config = dict(
    num_hidden_layers=12,
    hidden_size=128,
    num_attention_heads=2,
    num_key_value_heads=2,
    head_dim=64,
    intermediate_size=512,
    vocab_size=1884,
    hidden_act='gelu',
    norm='layernorm',
    norm_place='pre',
    norm_eps=1e-05,
    positions='learned',
    qk_norm=False,
    attn_scale=0.125,
    bias='none',
    tie_word_embeddings=True,
    parallel_block=False,
    init='uniform',
    init_std_qkv=0.0413,
    init_std_o=0.0512,
    init_std_up=0.0591,
    init_std_down=0.0591,
    optimizer='soap_variant',
    learning_rate=0.00906,
    lr_mult_o=1.13,
    lr_head=0.00869,
    max_grad_norm=1.0,
    warmup_steps=200,
    schedule='wsd',
    decay_fraction=1.0,
    decay_shape='pow',
    final_lr_fraction=0.0,
    batch_tokens=32768,
    max_seq_len=512,
    doc_mask=True,
    train_tokens=97740000,
    max_steps=2983,
    dataset='wikipedia_en',
)
Each number is 50 + 15 x the weight over its row's rms, rounded and kept within 0 to 99. Layers, rows and columns count from 0. The size before them is the row's rms in percent of the matrix's.

# layer 6 MLP down (transposed), 512x128, rms 0.0592, rows 17-27, columns 64-127
101:52 61 41 39 21 53 65 67 65 60 39 77 43 51 55 52 75 17 41 48 49 39 29 69 74 43 67 34 46 74 58 43 45 47 42 50 45 51 25 61 56 42 60 42 48 31 61 43 45 15 36 43 44 46 50 67 53 15 35 73 36 23 60 53
100:54 62 59 42 45 49 61 28 38 49 41 57 65 49 41 57 39 45 48 44 54 68 18 75 44 60 42 29 40 78 64 70 46 58 47 21 70 31 43 44 32 65 49 55 49 42 26 50 35 52 77 44 61 56 51 56 22 42 48 45 35 67 40 22
107:55 82 68 46 73 64 74 56 50 33 46 33 47 57 44 32 30 86 35 48 46 47 47 69 44 41 46 52 49 73 41 64 35 42 86 51 38 62 54 56 41 62 39 33 50 38 46 37 42 54 37 53 69 63 39 32 42 30 55 28 47 35 60 60
110:41 24 68 45 29 69 56 53 30 38 43 20 59 72 70 57 47 77 31 51 59 62 45 31 54 46 36 55 34 38 29 46 29 41 73 65 71 42 84 84 56 58 50 56 60 50 70 75 37 60 51 55 37 28 59 50 25 55 50 59 53 47 66 54
109:43 61 51 23 40 72 60 21 50 40 62 43 18 41 58 42 32 25 39 55 58 33 66 53 24 32 47 51 45 34 54 39 64 64 56 53 50 43 83 61 41 40 53 64 83 46 41 43 69 42 43 50 42 23 64 54 75 71 17 46 67 64 67 47
109:52 54 78 40 45 34 43 47 40 38 73 54 47 48 60 51 91 29 36 45 52 48 55 30 56 60 59 76 60 26 50 48 47 63 38 47 77 51 43 70 38 33 27 63 49 45 61 84 39 28 74 59 54 63 51 49 46 29 52 36 52 66 55 78
117:57 40 54 53 76 57 41 45 46 20 32 51 52 55 46 53 51 59 11 78 46 58 50 38 33 62 50 41 39 73 75 62 22 50 51 42 56 82 72 58 64 67 49 45 82 43 55 40 62 42 71 51 69 18 49 61 59 67 53 54 57 53 62 42
087:51 34 55 47 15 39 51 32 65 54 55 35 46 21 55 54 49 40 28 66 36 37 52 49 54 36 60 47 39 34 49 47 46 65 49 32 62 36 46 51 54 42 60 67 79 47 12 89 29 53 64 51 18 31 42 53 23 45 36 42 71 44 51 52
114:49 78 10 56 86 71 46 44 50 45 37 61 55 55 35 18 48 30 33 43 53 43 38 65 32 60 76 68 66 32 38 56 48 41 34 46 39 75 51 69 52 38 35 72 49 37 21 29 42 41 60 39 38 50 56 43 43 51 38 21 51 49 47 23
099:40 57 60 22 46 42 49 34 34 55 47 43 41 67 47 60 50 74 44 21 59 52 56 15 64 69 40 57 49 56 66 82 67 28 43 15 74 46 46 68 70 40 64 40 52 26 42 35 54 39 40 38 73 72 04 41 65 75 47 43 35 50 51 70
086:44 62 45 42 71 65 26 51 60 46 58 14 33 27 44 36 31 44 33 58 56 47 43 45 59 23 50 29 66 52 58 41 47 45 74 39 63 28 42 32 50 66 71 39 36 33 39 45 49 69 53 73 71 74 49 51 67 64 45 43 73 87 60 27
# layer 6 MLP up, 512x128, rms 0.0592, rows 18-28, columns 64-127
099:37 44 57 33 42 60 46 75 68 72 95 28 47 62 23 46 36 63 44 42 23 65 37 53 47 37 39 75 73 29 55 81 05 60 46 72 69 65 46 27 50 32 45 53 59 46 37 66 50 80 42 56 57 50 61 73 38 49 26 62 31 52 52 50
103:53 54 57 38 32 48 52 62 46 62 36 50 59 46 59 61 56 32 56 47 48 39 50 50 39 56 51 39 38 42 48 72 43 33 69 65 33 19 24 49 36 48 56 44 73 29 27 35 79 54 67 44 51 37 56 43 49 24 55 44 63 44 52 42
101:31 33 43 65 61 62 55 22 50 58 62 69 53 50 59 21 33 16 47 34 43 59 53 55 59 37 75 34 72 53 59 50 68 59 31 39 25 35 21 54 37 62 40 26 51 23 54 21 25 36 48 72 23 50 40 84 60 75 57 73 45 58 37 45
112:54 06 38 42 27 58 49 57 42 24 51 33 33 41 51 38 33 64 67 34 48 52 60 39 50 66 24 50 52 68 65 60 69 79 55 42 35 47 53 48 33 12 62 45 55 33 34 43 45 53 13 50 67 52 40 49 75 44 40 39 71 30 46 28
112:32 40 95 53 24 41 36 23 55 56 23 53 54 43 49 53 40 45 60 53 51 34 27 45 59 48 62 45 49 11 41 47 49 51 29 36 48 83 31 60 29 54 45 30 66 65 65 50 69 71 64 77 50 62 52 39 59 68 64 61 45 68 20 60
109:48 34 50 66 28 36 30 46 52 77 47 37 70 54 48 44 39 44 78 39 39 34 34 55 21 48 81 24 63 41 55 41 36 43 65 69 53 64 55 42 60 51 56 48 52 64 44 33 46 57 70 40 83 54 34 56 31 34 58 29 60 37 37 80
092:34 56 28 57 62 45 68 47 57 18 30 47 76 55 53 51 60 59 60 48 29 61 63 57 34 55 54 39 73 59 49 48 51 59 43 29 29 57 39 54 70 54 40 30 35 79 55 21 47 41 38 39 54 78 62 57 22 36 37 79 40 53 65 63
116:31 45 59 27 65 43 40 50 50 45 37 54 48 32 25 49 45 78 50 48 30 25 38 69 44 55 64 79 56 73 47 50 55 68 61 53 63 47 67 49 28 75 40 37 25 53 70 38 51 47 16 53 58 35 52 60 64 42 52 27 32 37 29 52
098:64 33 68 54 59 72 47 51 22 42 33 56 29 44 76 48 34 45 50 62 41 53 61 43 51 41 25 58 63 66 80 47 44 71 80 57 51 98 43 57 73 51 37 53 75 50 30 34 63 34 77 48 38 44 82 52 60 26 42 68 29 44 57 61
090:70 43 75 47 52 11 34 75 72 40 70 55 61 46 60 47 59 39 51 40 71 43 41 52 39 37 30 92 37 27 40 54 56 25 57 61 65 41 32 90 65 53 69 48 47 47 65 82 49 29 49 36 59 42 47 53 43 49 65 21 38 31 16 45
102:64 63 51 44 45 55 64 65 21 68 54 56 83 30 45 32 62 33 48 25 43 46 36 41 44 61 53 56 33 42 63 57 72 53 49 45 26 20 27 53 54 52 47 40 30 44 48 43 40 34 55 63 37 21 57 64 41 95 56 39 46 26 82 63